config.yaml
d_model: 512
parallel_block: false
init_std_up: 0.032
lr: 0.000373
warmup_steps: 334
schedule: "wsd"
decay_shape: "pow"
doc_mask: true
steps: 3753
dataset: "wikipedia_en"
Each number is 50 + 15 x the weight over its row's rms, rounded and kept within 0 to 99. Layers, rows and columns count from 0. The size before them is the row's rms in percent of the matrix's.

# up: layer 5 MLP up, 2048x512, rms 0.0453, rows 335-434, columns 224-255
# down: layer 5 MLP down (transposed), 2048x512, rms 0.0289, rows 335-434, columns 224-255
up335 095:65 65 69 70 22 41 38 35 34 53 46 49 33 70 54 43 54 40 40 39 41 71 37 40 30 04 50 57 65 37 61 64
down335 099:56 48 36 71 52 35 52 38 49 32 62 60 68 65 06 57 51 28 68 39 38 54 45 66 57 38 63 55 32 50 40 64
up336 095:51 55 33 43 41 51 71 62 77 56 30 78 47 42 42 67 99 22 57 73 49 21 40 36 72 45 27 58 66 70 58 44
down336 092:47 41 68 51 53 34 61 35 55 47 39 62 44 35 49 58 55 32 35 36 36 44 36 36 62 58 44 54 63 40 78 62
up337 098:55 30 60 29 56 33 50 63 73 41 34 31 24 66 64 81 54 61 25 48 57 79 43 59 29 31 26 53 44 70 43 52
down337 095:56 71 43 56 67 44 64 48 44 69 39 62 48 55 47 60 50 32 44 57 55 25 39 51 49 39 41 57 31 38 55 55
up338 097:69 38 60 44 26 52 60 62 65 30 65 29 42 70 05 51 37 62 71 42 48 53 48 62 42 56 44 57 54 44 48 38
down338 097:59 41 51 57 48 54 52 34 29 55 75 47 43 70 75 60 25 42 29 58 42 68 35 53 27 65 27 73 56 67 50 29
up339 102:58 38 40 51 41 47 33 66 58 48 45 44 70 51 22 60 68 82 29 60 55 35 20 45 39 50 32 76 66 59 45 36
down339 103:54 68 59 47 69 73 22 31 38 77 43 52 31 51 47 56 58 42 40 48 48 56 48 67 38 60 44 55 65 56 49 53
up340 101:39 62 43 63 35 46 51 66 65 51 33 52 67 49 59 70 68 55 10 48 80 48 48 37 42 06 59 49 41 64 28 50
down340 102:73 62 46 19 44 53 48 24 36 40 50 54 59 52 76 56 41 46 55 48 48 45 37 59 70 38 22 56 36 21 52 55
up341 099:56 37 48 42 54 41 49 58 56 54 51 50 51 62 47 57 57 37 76 71 59 55 51 56 37 58 62 34 61 44 49 28
down341 091:57 94 34 46 53 60 16 37 56 62 35 30 26 47 25 76 48 33 35 63 40 72 77 72 48 52 41 27 49 44 35 60
up342 108:60 82 24 55 46 54 79 45 43 36 44 67 29 55 12 85 69 52 56 48 54 57 34 28 57 66 48 69 64 55 56 34
down342 111:50 54 50 42 56 55 78 35 45 39 79 55 47 37 40 40 40 68 48 36 48 52 37 27 53 40 55 60 21 64 58 51
up343 099:59 36 59 53 60 22 27 69 83 55 53 59 32 40 45 68 37 49 39 51 63 46 49 75 58 39 55 52 21 13 35 78
down343 101:59 34 57 32 62 42 50 50 65 53 62 26 45 44 70 71 25 69 40 28 68 35 55 34 41 41 37 50 58 53 28 81
up344 098:46 52 32 58 56 38 50 43 58 54 46 69 43 76 52 32 42 65 28 54 50 64 48 79 14 63 46 39 58 44 30 48
down344 099:68 70 45 44 70 51 57 66 49 67 55 90 40 40 38 64 19 25 50 66 58 44 60 48 71 49 52 48 47 51 64 53
up345 099:54 60 30 12 30 25 53 44 26 48 41 52 45 51 60 36 46 43 38 53 48 46 27 60 10 44 40 49 44 56 10 36
down345 097:48 27 55 38 53 14 47 46 30 42 48 72 56 50 61 55 19 48 61 80 46 76 57 61 52 73 73 44 76 45 62 37
up346 098:38 56 42 64 41 64 43 18 51 52 51 68 70 72 69 49 44 58 46 26 56 58 46 20 73 54 58 50 53 60 43 45
down346 098:42 71 42 36 46 29 60 53 20 54 55 94 42 54 31 28 49 42 26 40 45 31 47 55 66 92 48 63 38 46 48 45
up347 099:67 41 55 72 25 39 62 44 72 70 38 87 47 48 58 53 57 51 41 57 44 63 58 69 45 52 52 77 31 46 50 57
down347 099:22 34 69 67 22 22 71 67 61 37 45 31 23 33 20 36 51 48 55 23 67 51 56 38 38 56 64 63 47 39 48 51
up348 104:38 53 97 59 51 41 32 49 52 41 47 29 50 46 48 82 35 39 36 36 48 40 46 61 31 44 36 50 50 62 49 32
down348 105:46 38 63 79 67 60 29 44 36 62 57 30 59 61 27 48 45 63 57 39 47 59 48 44 37 56 64 72 52 59 56 52
up349 107:81 32 34 44 57 59 41 53 41 54 59 52 53 62 28 36 68 33 24 38 25 43 31 45 48 34 39 30 83 33 45 37
down349 102:77 54 40 69 60 69 41 22 72 39 60 86 50 43 53 79 46 57 44 38 20 58 51 58 51 25 48 62 35 38 42 44
up350 091:54 58 57 59 43 42 20 45 45 58 62 69 63 49 53 31 34 35 67 42 45 58 56 41 35 49 35 47 47 75 41 76
down350 090:43 73 34 45 64 45 52 32 55 55 28 64 64 57 25 34 47 67 54 60 46 42 70 31 59 41 15 36 75 41 50 50
up351 104:81 70 58 59 78 33 46 59 41 69 25 39 61 48 50 51 52 30 42 42 43 53 24 99 38 58 49 51 55 41 53 56
down351 107:36 46 39 39 71 32 35 37 81 50 29 67 64 31 48 48 53 38 70 40 36 45 48 57 39 72 80 56 46 45 25 16
up352 112:34 67 60 39 43 69 73 54 43 52 61 27 32 51 70 60 64 57 26 50 49 26 35 39 47 38 32 54 47 69 43 53
down352 110:40 41 52 56 33 45 49 37 54 49 50 43 46 46 37 50 24 31 57 34 37 51 48 09 42 34 58 45 45 68 76 53
up353 097:42 59 60 48 41 42 53 56 58 64 42 25 50 44 74 48 47 66 48 24 66 33 51 43 40 62 36 81 60 40 66 53
down353 089:45 52 64 73 41 57 42 47 73 46 45 54 32 49 32 47 48 57 08 43 36 41 57 52 42 37 45 29 41 50 57 48
up354 096:63 26 59 61 82 54 53 69 47 50 42 61 55 39 65 75 50 41 57 68 65 37 75 64 48 36 57 56 44 38 33 50
down354 095:52 32 60 39 21 46 64 29 45 38 35 43 53 81 41 48 48 36 16 11 40 40 58 23 72 45 59 66 61 60 52 45
up355 100:41 60 51 40 34 62 50 60 55 48 43 61 60 60 62 59 37 51 44 54 62 43 51 75 75 38 55 40 54 45 44 67
down355 103:31 48 52 22 55 28 40 52 48 34 25 43 35 31 59 33 44 50 53 36 48 47 57 47 45 41 74 53 51 34 28 44
up356 096:44 49 32 40 53 51 64 59 59 68 49 52 37 57 50 59 78 46 43 50 62 30 55 23 39 59 55 57 51 44 37 32
down356 095:64 75 79 28 54 40 83 59 54 69 43 45 76 37 53 16 48 47 51 69 62 71 31 23 50 49 54 46 43 42 39 47
up357 103:26 52 42 59 47 22 51 73 78 57 25 72 32 71 39 83 57 74 46 52 50 64 55 46 46 68 64 63 44 51 31 62
down357 102:62 47 60 64 39 28 65 45 32 56 44 54 57 59 34 53 48 20 22 43 47 46 45 46 60 37 28 69 41 45 38 67
up358 104:66 33 27 63 27 66 51 60 58 52 57 53 28 59 75 34 56 54 24 40 37 40 23 49 59 46 52 41 46 26 59 37
down358 107:46 46 63 55 55 46 39 44 36 27 54 65 53 75 55 20 39 41 61 46 30 51 34 74 37 63 42 49 20 57 40 64
up359 096:64 49 52 38 41 25 59 56 57 40 38 83 53 39 43 73 34 28 46 49 66 76 47 59 54 65 62 69 44 48 40 62
down359 097:49 25 61 34 42 44 29 48 55 55 39 89 44 39 37 36 10 52 60 51 37 32 48 59 69 30 53 42 63 65 34 59
up360 102:35 36 27 47 66 27 51 55 56 33 46 62 72 66 37 78 34 36 41 37 58 51 35 44 33 36 86 74 64 60 65 37
down360 106:55 53 22 53 76 55 39 52 51 46 47 77 79 48 49 56 89 53 70 66 75 57 55 60 51 64 62 39 64 44 49 23
up361 103:37 21 32 44 43 31 73 51 53 63 43 45 51 61 31 49 21 34 39 74 68 40 63 62 35 44 42 50 71 33 48 69
down361 105:62 53 40 42 67 33 57 61 38 38 75 32 34 38 45 41 49 38 66 55 53 22 60 15 67 58 49 65 43 35 65 62
up362 100:39 46 70 67 60 70 49 26 47 56 30 12 22 90 43 38 47 62 20 37 69 88 28 46 39 30 31 45 45 68 50 54
down362 097:12 44 38 63 41 29 42 48 46 49 60 57 75 89 46 62 46 47 53 60 45 57 58 59 44 54 46 71 40 29 41 57
up363 106:76 30 54 39 45 29 82 42 46 67 57 65 60 75 44 50 58 45 31 61 80 48 50 55 32 35 43 32 66 21 65 67
down363 106:71 48 24 51 72 59 59 59 53 59 49 22 33 55 54 56 91 20 58 16 61 43 42 54 68 36 27 43 21 49 43 58
up364 108:46 41 49 41 51 56 59 56 70 76 65 50 52 55 55 38 28 64 55 36 39 40 65 35 59 68 41 70 45 54 47 43
down364 109:45 40 75 46 70 64 41 74 82 49 42 68 69 73 62 55 49 64 53 34 44 43 49 59 54 35 52 39 48 44 61 54
up365 097:60 44 32 50 47 67 44 61 52 83 21 70 71 64 41 61 46 48 36 61 29 52 18 79 75 39 41 32 27 37 23 51
down365 099:56 29 46 43 46 39 69 36 54 62 25 32 33 35 53 37 50 63 60 20 76 51 85 59 56 61 60 59 64 51 36 62
up366 103:61 16 42 45 40 34 51 45 43 60 70 56 52 74 67 85 47 30 65 37 67 41 67 34 48 48 56 34 68 38 57 50
down366 102:75 55 46 70 54 48 50 60 39 66 64 42 58 55 58 86 60 53 43 99 27 51 67 34 76 79 73 23 32 56 69 56
up367 098:37 39 53 49 45 00 62 49 51 54 19 43 40 75 21 68 66 54 50 60 64 48 51 57 46 43 72 55 47 21 35 31
down367 105:36 50 56 64 71 27 51 39 69 68 65 54 37 63 62 48 56 45 45 30 33 54 30 22 54 61 66 61 50 63 62 41
up368 099:51 65 20 28 57 62 37 61 45 61 54 82 44 42 52 57 29 60 33 28 41 59 57 32 65 34 54 66 60 57 65 71
down368 098:59 39 47 64 46 42 42 32 69 47 62 75 49 51 32 41 48 29 38 53 63 43 35 55 61 49 44 45 48 40 36 53
up369 108:50 58 31 54 43 39 65 38 42 39 36 37 69 48 41 49 59 45 52 46 46 53 48 43 62 43 62 53 61 40 22 94
down369 111:48 71 59 48 73 52 77 63 13 48 53 56 48 21 38 06 21 40 31 62 32 42 70 44 44 54 48 64 77 55 20 38
up370 101:49 47 75 48 24 38 36 56 38 91 63 44 54 79 36 88 52 56 62 46 49 36 62 80 56 68 54 49 35 40 44 62
down370 106:47 49 67 38 41 75 39 58 48 47 40 55 40 41 49 50 70 62 42 54 26 38 62 36 42 20 70 11 47 70 55 55
up371 101:67 64 28 43 31 46 67 43 84 40 59 64 36 67 56 46 42 39 32 54 56 51 46 51 55 57 33 50 45 23 47 67
down371 104:19 54 69 55 28 49 42 78 60 57 69 65 55 65 51 60 50 41 64 82 58 42 55 41 91 43 84 42 30 56 73 45
up372 100:53 45 34 20 36 39 54 60 56 71 46 51 56 45 55 39 33 43 47 40 41 49 49 50 72 38 29 60 55 43 48 33
down372 097:29 48 65 38 58 31 43 45 28 70 46 44 23 48 37 46 46 49 35 69 27 74 40 31 43 53 59 49 49 39 62 70
up373 094:80 56 26 43 54 29 58 66 60 55 47 34 34 59 45 49 18 65 61 53 31 44 31 65 48 60 50 55 50 17 35 36
down373 098:25 31 38 34 48 34 74 61 37 38 52 33 60 65 44 70 76 68 49 49 37 24 57 58 48 45 78 54 42 67 54 73
up374 097:57 55 50 66 25 50 30 63 28 87 35 48 58 35 62 64 40 48 25 68 41 28 37 58 34 60 47 64 58 28 39 38
down374 096:54 54 48 37 58 48 72 57 51 64 55 31 47 69 46 51 33 50 22 30 41 82 52 28 28 52 49 32 48 72 64 59
up375 099:48 44 62 36 52 60 41 56 48 53 59 48 34 74 31 71 84 37 39 71 61 62 21 30 58 40 38 65 50 34 33 67
down375 103:69 45 56 57 26 30 51 65 69 40 59 64 63 41 57 40 66 66 33 34 53 41 44 73 52 48 30 54 51 91 43 41
up376 098:78 53 52 47 35 58 35 41 56 46 35 63 56 69 65 71 32 50 49 73 78 63 63 51 12 44 55 60 62 34 52 41
down376 103:61 49 61 38 46 46 48 46 36 59 53 17 50 60 41 32 59 53 27 73 39 50 58 48 94 57 51 15 68 45 73 50
up377 103:71 55 25 41 33 50 53 58 58 48 43 53 56 77 61 36 55 77 52 78 66 30 54 68 34 68 51 67 46 72 45 55
down377 104:36 56 48 44 57 35 55 67 62 51 52 33 34 64 38 55 62 56 47 53 33 28 32 40 58 29 48 32 58 41 54 41
up378 096:51 47 46 12 46 57 57 88 50 73 30 36 24 72 34 49 36 49 30 38 71 44 76 55 64 57 66 50 30 54 42 52
down378 098:57 49 36 59 51 54 48 28 79 40 39 31 40 42 43 29 25 55 65 33 62 48 43 39 33 33 66 31 33 62 55 47
up379 108:49 43 33 45 49 04 42 63 56 51 28 33 37 78 36 56 53 34 53 54 53 49 60 30 27 42 30 67 44 39 35 61
down379 113:28 49 49 46 92 35 58 48 61 43 43 54 52 29 49 59 55 62 52 34 48 49 38 71 55 19 31 86 45 42 61 48
up380 101:31 55 35 56 51 46 46 40 42 62 08 41 38 63 64 59 46 75 54 15 82 63 46 38 60 48 37 57 46 37 57 69
down380 104:23 69 39 73 23 47 17 59 76 17 66 63 45 71 59 64 61 69 27 82 56 42 47 34 32 51 54 43 46 74 30 37
up381 100:44 28 28 51 43 38 41 63 48 47 52 39 42 51 51 65 44 74 72 62 31 71 57 46 48 52 59 62 59 44 44 48
down381 096:56 27 39 34 45 31 77 55 48 66 62 43 44 71 61 34 57 51 59 81 49 52 48 37 53 64 18 76 34 36 54 35
up382 105:60 64 52 45 26 39 59 41 47 42 53 27 57 69 22 59 44 62 47 28 31 68 57 36 35 65 59 51 65 62 35 45
down382 105:31 56 67 51 67 24 59 63 42 49 57 40 53 42 30 39 59 31 52 16 65 67 50 51 44 41 52 38 29 45 00 76
up383 095:86 31 80 34 60 48 60 69 75 30 58 28 29 62 76 55 47 72 33 77 52 97 57 63 22 47 49 75 35 36 55 68
down383 097:55 58 56 21 86 73 50 47 67 37 43 36 53 41 47 59 54 66 38 72 21 47 65 63 46 59 62 32 14 64 57 55
up384 102:40 41 37 74 45 54 51 51 59 68 28 36 30 51 53 34 34 48 44 31 40 53 48 42 48 44 44 44 37 52 44 55
down384 104:52 72 43 48 30 52 56 67 54 50 51 31 53 28 46 36 60 86 48 23 62 73 49 77 61 81 60 31 39 55 47 50
up385 101:47 51 46 01 43 50 44 78 40 44 54 29 54 60 33 72 55 34 69 44 34 67 60 55 55 49 53 68 51 73 32 48
down385 105:38 47 42 39 52 50 64 41 58 68 14 41 58 43 60 33 62 51 55 51 30 40 63 48 51 24 46 45 52 50 51 54
up386 100:39 20 86 50 43 34 35 51 42 62 18 54 36 44 80 46 77 66 27 65 70 44 52 59 45 49 37 28 39 52 60 28
down386 100:44 63 35 39 57 18 58 23 19 61 60 66 54 48 56 40 33 54 36 49 53 79 25 45 34 62 44 70 31 46 62 50
up387 102:21 50 69 49 41 56 52 46 36 77 51 38 61 57 30 55 54 29 63 65 32 31 30 64 82 36 51 37 48 26 19 58
down387 105:84 54 56 60 49 62 31 46 56 39 41 88 50 44 22 55 55 46 38 59 58 72 52 36 61 47 68 52 52 47 64 31
up388 107:80 44 23 64 43 78 50 34 37 55 30 42 29 34 40 45 65 66 60 64 47 44 43 44 49 63 58 56 70 79 73 52
down388 104:39 51 61 38 46 06 50 73 65 55 41 58 24 60 65 23 39 61 38 32 50 36 38 55 68 50 47 29 45 49 32 74
up389 100:13 57 30 46 85 52 44 61 47 49 69 73 27 61 58 36 42 30 12 50 58 68 35 65 54 66 47 54 65 43 63 37
down389 105:44 50 41 53 63 65 72 60 40 49 25 43 61 60 49 61 42 46 28 12 36 37 70 41 43 69 56 13 46 65 60 83
up390 099:39 26 19 19 60 45 54 44 60 58 50 41 59 46 78 65 36 63 54 32 44 56 54 49 44 59 19 69 44 51 46 58
down390 102:36 53 38 45 44 74 37 65 53 51 58 58 40 76 33 72 22 62 64 58 43 37 65 32 38 30 50 67 43 70 95 59
up391 099:52 36 54 69 11 33 61 36 64 38 41 40 34 56 52 82 14 68 68 62 53 42 34 55 35 46 38 37 36 70 50 58
down391 099:53 22 56 43 45 50 79 41 58 45 31 48 68 29 39 29 37 47 69 45 39 84 82 49 22 06 52 42 54 37 56 44
up392 101:77 71 49 42 47 55 55 50 70 47 39 50 41 39 42 57 65 53 51 64 64 46 75 62 39 78 62 36 59 58 48 62
down392 101:52 99 35 34 38 58 40 55 50 76 30 66 58 36 72 45 28 50 27 36 58 41 58 53 50 17 46 54 58 49 55 62
up393 096:70 69 52 39 52 40 72 30 60 56 33 71 21 38 65 47 46 53 54 70 65 62 49 65 20 33 33 32 56 36 41 45
down393 098:52 32 51 63 33 57 82 39 61 32 34 72 60 30 53 33 28 24 44 54 86 45 68 64 58 51 60 58 33 46 46 28
up394 103:49 42 69 57 48 30 49 48 43 35 55 00 48 70 63 56 36 25 53 56 40 35 46 38 50 53 42 53 62 51 41 61
down394 102:60 54 60 47 16 52 51 64 53 53 51 50 69 49 50 51 61 20 36 24 43 59 50 40 64 54 38 54 71 42 41 43
up395 105:64 31 57 41 50 41 36 39 59 35 38 43 32 60 35 46 61 57 35 74 71 56 39 51 35 55 68 58 61 28 41 50
down395 105:59 64 56 42 46 26 48 58 55 35 38 61 51 40 43 16 40 29 32 44 42 51 63 49 47 73 76 21 62 14 81 36
up396 098:72 49 58 43 64 68 43 51 44 29 55 56 55 52 59 40 59 58 27 56 87 31 48 73 31 46 38 48 33 15 31 54
down396 098:56 38 47 61 64 46 68 32 54 23 64 42 37 37 51 60 46 52 67 44 63 40 46 57 59 60 46 69 59 55 61 57
up397 103:55 58 57 67 40 60 50 45 51 27 33 35 26 58 45 35 82 38 52 38 83 44 57 62 37 08 33 62 31 05 34 37
down397 105:63 60 35 35 59 65 57 66 46 37 70 58 40 68 29 48 58 58 33 71 35 63 44 45 63 46 45 37 53 36 40 36
up398 115:71 55 40 42 39 45 58 53 56 47 22 57 49 66 73 33 68 26 33 63 68 71 36 66 47 36 24 36 88 31 25 60
down398 115:42 34 60 57 67 44 44 41 50 62 30 55 57 21 79 33 89 54 33 68 39 53 55 54 48 56 75 40 51 36 63 73
up399 105:69 45 73 36 55 25 53 46 50 43 40 70 56 76 10 59 43 60 51 72 55 62 58 81 28 61 53 56 74 57 35 51
down399 102:60 57 41 37 64 87 47 11 61 57 32 48 38 35 54 54 71 36 41 66 57 75 65 17 58 66 40 41 46 58 40 27
up400 101:59 12 53 60 55 42 49 54 57 71 44 36 67 40 46 73 99 51 38 57 60 49 57 39 47 33 54 62 75 49 63 78
down400 099:82 63 49 39 70 53 70 59 32 51 41 29 35 42 29 58 59 05 38 45 65 54 29 59 50 25 46 64 31 39 35 40
up401 098:24 64 27 69 56 70 46 63 43 50 54 30 52 53 53 56 61 42 51 68 50 56 49 62 49 35 72 76 60 48 31 39
down401 096:41 57 40 87 55 52 46 67 38 87 59 37 42 70 55 27 59 49 49 09 53 35 58 60 50 51 31 71 44 23 56 61
up402 102:35 43 44 47 42 36 75 24 60 77 39 33 52 37 48 49 53 58 35 73 54 57 68 62 47 55 62 69 63 36 36 48
down402 101:33 55 56 63 57 51 41 76 59 58 16 41 64 56 43 30 42 38 11 64 67 46 56 29 59 36 50 35 22 57 07 46
up403 096:52 45 35 51 74 41 57 41 81 47 43 43 22 53 39 66 42 51 64 62 22 52 37 69 45 56 58 37 42 39 42 47
down403 096:42 70 52 53 70 66 32 48 59 49 17 48 61 47 41 35 63 54 51 38 22 38 64 41 52 68 55 35 58 50 61 56
up404 101:41 33 46 36 49 52 40 58 41 35 36 43 54 64 63 83 44 48 43 70 66 74 66 30 50 35 66 76 72 32 41 49
down404 103:48 06 73 78 47 75 68 46 40 66 73 64 59 59 46 23 29 65 83 52 36 75 54 32 57 41 81 42 38 59 65 36
up405 101:59 52 57 75 48 67 57 55 41 48 32 39 38 75 39 34 57 59 53 61 30 61 51 64 44 53 54 64 28 43 29 23
down405 101:28 28 38 45 54 44 51 49 39 48 40 61 49 45 45 47 70 71 43 23 58 45 44 66 44 43 52 29 33 43 55 53
up406 101:60 46 37 56 44 18 41 82 45 40 56 25 64 44 44 44 53 92 71 47 45 38 67 54 58 42 67 60 55 84 43 28
down406 103:32 55 41 39 53 62 50 44 43 43 65 59 37 65 60 49 54 61 77 56 48 61 60 47 54 55 65 37 48 32 45 40
up407 105:36 53 40 51 43 38 50 43 37 12 47 29 47 66 24 53 31 65 45 34 30 51 44 76 59 53 41 41 71 45 73 60
down407 101:53 55 43 61 42 54 56 72 43 44 85 65 42 60 49 40 52 38 42 58 29 41 74 59 52 50 66 53 46 54 40 56
up408 108:28 57 39 29 22 42 66 65 64 59 26 65 40 59 22 32 35 42 52 34 45 50 39 58 29 69 33 37 65 49 27 35
down408 109:56 59 21 57 46 61 49 58 61 48 45 71 66 63 31 46 42 59 56 45 60 30 39 64 60 69 43 56 31 17 70 53
up409 099:83 51 42 43 77 39 70 56 75 65 41 49 66 52 69 68 51 42 66 68 72 76 37 39 44 48 31 44 78 66 36 47
down409 097:68 37 28 42 54 47 64 55 50 33 30 18 59 39 46 41 30 29 60 74 48 45 50 44 42 50 47 44 47 36 59 69
up410 103:33 26 52 48 46 77 71 59 69 86 39 58 50 65 37 46 50 60 54 62 47 56 40 57 27 51 50 54 62 17 35 71
down410 103:53 50 12 45 49 59 49 32 30 46 58 45 50 78 35 57 34 38 47 73 75 22 56 40 31 54 82 66 40 35 01 58
up411 093:59 51 44 51 23 62 62 50 63 28 71 73 93 39 75 44 43 38 34 56 69 33 41 59 48 54 53 65 68 77 58 72
down411 086:70 59 61 65 57 63 56 48 67 51 54 20 27 62 37 56 37 57 86 68 44 46 68 53 60 47 54 54 35 62 33 62
up412 098:31 27 41 72 34 53 46 62 44 51 27 31 57 53 23 54 39 48 62 71 41 35 41 79 52 38 53 71 63 67 21 36
down412 100:51 60 46 41 56 54 55 82 37 55 43 59 68 41 52 33 57 58 57 56 62 48 42 55 52 48 51 41 61 30 68 65
up413 104:70 21 58 54 41 41 40 53 50 73 68 50 79 77 60 38 19 71 47 74 24 34 40 36 29 74 48 53 58 39 23 34
down413 106:43 42 48 52 47 36 65 25 49 66 43 26 64 77 30 77 58 53 44 50 53 23 33 36 65 50 40 62 48 35 61 69
up414 111:42 48 50 54 56 17 39 77 51 34 50 42 43 85 54 87 33 63 53 64 48 27 56 39 68 53 50 55 46 18 38 50
down414 111:55 47 46 64 70 37 74 33 61 48 51 45 38 33 56 74 54 47 25 50 36 35 49 60 61 48 54 59 72 79 61 29
up415 101:72 57 43 32 55 56 59 50 33 63 33 31 46 48 56 52 53 64 54 39 71 51 42 72 52 44 36 79 34 35 41 32
down415 098:50 40 24 50 44 25 49 65 40 59 23 50 47 55 45 60 56 85 78 48 62 75 37 63 74 76 72 32 67 86 74 30
up416 093:63 54 62 63 58 36 52 25 30 62 51 51 60 67 45 29 66 47 49 46 63 46 44 23 28 35 57 55 50 37 58 52
down416 092:60 35 97 66 42 24 39 50 48 54 85 56 49 41 60 33 50 69 54 59 57 53 61 30 63 49 27 60 60 64 40 78
up417 097:28 34 53 47 53 36 34 44 50 30 35 47 57 47 42 64 50 21 56 67 59 21 43 59 36 48 46 77 92 36 57 41
down417 101:61 23 50 70 41 71 38 54 24 36 51 48 65 37 50 38 73 43 46 72 48 32 87 31 59 54 51 55 47 51 64 46
up418 091:62 45 27 22 27 51 54 41 74 56 58 40 54 80 40 57 64 55 58 69 32 65 36 58 40 42 59 58 55 54 67 48
down418 092:35 68 34 48 54 27 58 56 35 29 66 63 34 58 56 59 35 41 61 63 66 32 54 46 55 50 75 79 54 64 57 51
up419 096:45 42 36 38 74 39 63 42 61 62 44 34 24 57 55 64 36 71 48 25 42 82 52 51 54 41 49 33 52 31 50 68
down419 085:29 60 45 43 69 30 25 51 45 36 36 67 38 67 43 51 83 60 28 32 50 58 46 54 57 48 39 43 50 37 47 50
up420 100:49 41 61 66 65 51 77 81 71 60 61 70 45 43 35 56 44 60 54 60 56 57 50 25 60 31 64 51 38 58 74 35
down420 105:48 34 60 57 25 61 55 64 62 50 39 55 46 21 52 71 35 36 47 84 45 70 43 24 25 38 30 33 68 32 44 34
up421 104:44 70 36 59 74 41 38 45 29 51 47 56 79 52 37 72 57 45 68 52 68 59 34 45 61 55 59 28 78 35 53 55
down421 105:45 21 50 45 56 52 45 30 40 45 14 55 79 50 18 45 47 67 91 55 61 73 71 36 55 67 68 39 72 32 60 54
up422 106:42 48 36 45 27 24 36 49 44 96 34 53 31 57 28 56 39 49 74 76 72 43 32 84 28 39 58 38 42 35 43 79
down422 108:05 53 52 44 60 34 39 43 53 47 59 46 23 64 43 44 32 69 41 27 32 30 28 35 51 63 46 70 72 21 52 49
up423 094:50 68 65 56 16 69 41 70 39 51 39 47 17 61 42 57 54 30 67 52 57 51 34 46 26 39 56 70 40 44 53 66
down423 091:38 56 63 66 58 50 49 49 44 58 73 59 79 26 35 35 75 59 35 59 32 49 65 66 56 44 73 43 69 76 58 59
up424 097:70 65 84 99 47 49 31 49 66 79 27 81 46 74 63 77 52 60 29 21 45 48 45 61 31 54 56 50 44 47 05 42
down424 096:60 57 49 63 28 49 64 53 34 37 41 46 27 52 68 49 28 62 29 32 68 20 36 38 43 39 65 70 56 70 53 41
up425 103:46 65 88 48 44 61 44 75 25 84 34 37 62 53 61 78 46 69 55 59 24 55 43 91 48 36 49 45 34 41 39 46
down425 105:26 33 51 76 66 51 40 73 26 54 69 39 65 36 31 53 76 56 52 49 30 27 60 61 57 51 80 50 56 51 66 69
up426 093:56 40 58 51 45 45 67 36 63 65 77 58 68 46 53 39 47 58 37 45 25 52 59 61 59 25 34 59 66 50 45 58
down426 094:62 68 74 48 55 29 68 89 65 71 63 59 56 51 41 26 54 59 55 43 58 66 69 38 41 47 58 55 39 74 32 39
up427 104:37 41 43 66 64 38 43 41 74 45 47 51 73 62 50 54 39 39 64 19 23 24 56 70 34 10 72 67 40 48 42 57
down427 107:30 61 43 37 59 75 74 56 89 28 36 66 50 62 68 30 46 49 52 32 49 48 44 48 24 35 57 28 62 30 68 64
up428 106:56 49 56 60 21 50 53 75 62 72 32 68 43 61 57 67 61 69 45 65 69 55 45 49 49 78 52 57 59 57 57 36
down428 108:55 57 56 62 25 49 22 57 39 65 35 70 55 38 81 34 27 62 54 65 60 57 54 39 49 61 79 58 24 54 42 33
up429 093:46 67 52 59 42 50 71 67 65 55 46 64 46 51 63 50 59 49 36 58 37 54 37 48 47 45 69 46 46 76 45 74
down429 091:42 75 29 14 24 55 63 33 54 56 70 47 49 43 65 68 57 38 40 40 53 58 47 49 50 46 58 45 52 47 30 42
up430 095:52 31 74 57 68 49 37 68 32 71 33 47 48 55 53 57 35 55 57 52 80 53 38 57 15 24 57 34 44 49 65 28
down430 100:41 51 39 43 64 59 51 68 24 46 29 33 69 69 36 49 49 67 52 68 45 35 78 54 37 64 50 64 35 21 55 41
up431 096:50 73 42 44 51 55 59 64 55 55 47 51 31 56 23 55 78 61 35 31 58 35 60 53 39 44 43 40 63 63 56 54
down431 099:29 47 63 32 53 39 47 33 43 47 42 72 43 75 47 54 43 35 30 53 38 30 56 69 55 39 50 44 40 67 47 23
up432 100:58 49 42 51 64 19 46 73 53 73 36 46 53 53 52 44 31 77 25 68 63 30 41 74 42 47 26 62 74 66 45 48
down432 092:77 52 64 30 55 31 39 71 59 37 52 62 68 53 55 37 34 50 70 63 69 62 75 40 33 74 44 15 58 80 52 46
up433 100:47 55 20 54 35 48 51 51 58 65 39 71 57 32 63 56 47 49 26 50 35 41 50 49 53 22 28 47 50 28 39 22
down433 100:55 89 49 50 61 40 72 57 51 49 42 53 48 38 63 65 60 35 69 64 60 80 37 33 60 66 50 53 44 32 58 15
up434 097:36 31 49 21 55 33 38 50 59 52 19 86 52 38 70 30 54 42 76 44 53 56 29 42 38 70 59 50 52 48 25 64
down434 101:37 40 77 68 70 71 24 60 52 42 78 47 49 49 52 46 57 36 61 63 83 89 37 29 37 56 77 77 62 47 43 40